From a checkpoint of a small transformer trained on Wikipedia.
Size: 13 layers, width 64, 2 heads of 32, MLP 256 tanh GELU, 1.21M parameters.
Architecture: biases, tied embeddings.
Each number is 50 + 15 x the weight over its row's rms, rounded and kept within 0 to 99. Layers, rows and columns count from 0. The size before them is the row's rms in percent of the matrix's.

# layer 7 attention query, 64x64, rms 0.0962, rows 0-10, columns 0-63
111:51 57 33 63 61 56 55 46 69 27 41 48 50 45 39 64 70 50 63 40 87 52 52 69 74 58 53 65 71 44 46 78 79 36 24 19 75 35 45 43 44 60 49 16 47 48 25 49 46 61 41 49 52 55 29 32 28 47 35 45 41 42 68 58
100:51 31 39 55 64 37 43 65 68 73 64 64 33 43 35 40 34 39 52 49 62 43 83 43 20 47 39 59 67 45 37 47 67 44 53 38 37 63 41 15 36 55 58 27 26 91 54 53 50 61 54 50 45 47 67 35 42 77 57 55 48 76 39 69
107:58 75 21 62 51 35 58 29 52 49 62 48 37 71 74 34 57 55 31 25 49 42 39 50 30 43 91 51 51 50 63 57 45 65 20 59 29 17 50 44 57 53 61 60 48 70 31 57 72 73 46 54 41 44 49 47 67 52 53 28 55 44 81 50
118:21 59 41 35 59 36 16 73 35 60 36 31 54 64 47 55 45 57 54 23 48 58 67 42 33 49 64 27 58 50 46 61 80 39 29 20 64 56 58 69 44 51 61 43 70 58 80 69 55 54 60 53 50 45 33 18 52 36 64 43 76 42 52 46
113:54 57 15 63 61 64 47 55 56 59 67 25 66 35 53 44 54 09 44 37 40 46 60 46 61 54 43 45 43 39 64 52 82 51 57 50 17 37 52 51 45 40 33 46 75 41 58 87 31 24 36 76 62 47 58 47 42 30 71 66 50 46 36 50
109:41 39 46 48 38 31 35 74 47 68 53 62 42 53 56 42 45 55 34 43 47 36 65 37 63 51 77 66 51 55 21 38 36 46 38 36 71 55 51 42 50 49 84 61 82 39 43 70 42 86 57 25 52 54 66 47 55 63 44 36 33 23 18 70
102:63 38 60 35 54 24 53 43 43 47 77 19 50 50 20 44 62 55 49 52 72 25 70 71 44 75 76 48 18 49 88 53 45 46 40 33 43 73 46 57 42 59 52 46 36 31 52 63 62 49 49 63 43 39 57 65 55 35 55 69 55 60 23 35
098:57 25 44 42 52 44 61 33 37 55 46 55 51 48 75 68 36 64 54 37 34 29 27 75 50 47 47 25 37 38 79 21 56 65 59 43 54 60 49 39 06 51 51 49 43 53 34 79 73 46 38 57 79 66 60 48 39 63 39 66 46 64 62 64
116:40 62 59 62 60 54 24 51 40 37 71 48 48 49 25 41 69 52 79 73 44 35 76 62 38 53 28 62 49 49 59 49 21 76 49 44 51 52 55 72 45 36 33 36 73 60 68 37 63 12 41 40 44 53 46 58 35 57 61 38 20 77 43 49
114:24 68 39 50 28 50 44 65 25 50 63 64 35 54 34 45 51 54 46 92 36 40 54 55 78 14 29 57 37 63 52 57 80 55 43 66 29 53 63 46 64 95 40 45 52 50 38 48 75 48 44 42 63 41 41 64 50 56 44 48 49 35 54 44
092:46 58 29 50 44 70 41 67 40 31 62 50 58 54 72 60 62 66 49 40 33 67 55 47 35 46 65 64 39 31 64 51 39 26 57 48 34 80 63 68 39 20 74 31 66 55 38 43 70 79 46 42 54 52 52 57 37 26 72 43 17 56 24 54
# layer 7 attention key, 64x64, rms 0.0983, rows 0-10, columns 0-63
110:58 46 32 43 68 53 56 45 57 48 43 53 59 39 42 59 84 49 70 34 83 49 50 73 72 42 57 62 69 42 43 71 72 29 33 09 75 30 32 45 47 40 51 30 40 52 37 31 46 57 53 51 77 55 40 48 26 39 44 39 29 48 68 57
096:38 26 55 46 62 49 64 45 57 64 58 63 19 52 41 52 26 33 39 48 69 38 61 45 42 57 32 39 73 64 08 32 70 52 45 45 52 46 39 23 21 50 67 35 36 84 67 68 68 53 47 56 50 55 57 31 51 77 62 52 52 57 65 64
104:68 57 29 48 42 61 33 34 45 61 40 79 38 56 81 52 49 54 27 28 47 42 44 47 25 58 77 58 24 17 53 66 36 68 32 53 55 38 33 48 36 40 65 65 50 60 41 53 57 72 67 64 60 44 67 50 46 44 75 23 57 55 75 57
110:36 59 48 38 62 35 29 73 34 47 36 29 70 76 42 32 62 37 30 17 46 67 83 54 30 59 70 29 62 58 56 51 68 53 46 27 50 55 42 45 55 48 42 37 52 62 69 67 47 66 67 63 67 65 48 10 58 33 55 50 53 39 37 54
109:50 75 29 78 61 52 49 76 37 61 49 36 51 40 76 57 39 32 76 49 63 45 56 33 53 55 37 49 43 43 42 58 42 57 42 42 13 45 41 73 64 23 28 53 74 46 42 58 62 16 55 56 46 61 62 22 54 55 76 66 42 49 33 64
111:45 28 43 54 45 23 39 89 35 75 66 67 59 69 40 43 41 38 14 55 43 48 54 52 76 48 56 82 53 55 35 31 52 38 51 47 64 72 53 55 47 60 67 54 60 31 48 72 44 84 37 29 61 67 57 43 47 37 48 43 25 45 39 54
099:54 42 65 27 49 29 65 54 31 56 71 35 29 45 42 32 49 60 65 45 52 15 60 56 65 73 77 48 26 47 52 54 40 47 24 34 47 50 46 69 43 55 29 50 47 29 46 64 86 41 63 80 23 56 44 53 79 53 46 58 64 48 38 45
100:47 28 67 53 62 35 29 31 37 62 59 51 53 44 79 67 41 67 66 36 29 31 40 58 56 44 29 26 16 32 63 65 56 53 49 43 60 73 47 67 10 46 62 61 38 46 33 75 60 36 47 48 65 63 55 28 31 56 50 58 66 60 50 58
118:38 70 64 46 53 57 56 51 34 24 72 63 22 57 40 42 52 54 58 54 49 58 65 68 25 43 21 45 54 62 70 30 46 68 21 41 32 37 68 76 43 45 37 44 69 65 56 67 41 37 48 47 33 49 20 71 60 72 32 50 23 63 59 45
114:37 30 38 44 20 73 36 58 19 55 59 55 50 52 40 51 73 60 48 71 47 35 69 57 61 24 36 58 30 57 61 64 61 58 40 64 25 46 30 30 79 77 68 45 62 57 50 43 51 43 60 53 66 34 16 50 38 70 62 51 74 45 44 41
098:44 50 46 27 46 74 42 70 55 16 49 46 37 67 94 45 44 58 43 46 26 55 41 55 43 57 61 69 57 55 46 47 31 32 50 59 37 50 65 71 44 35 66 27 61 56 34 62 61 76 55 68 36 66 40 44 45 49 38 71 13 43 48 74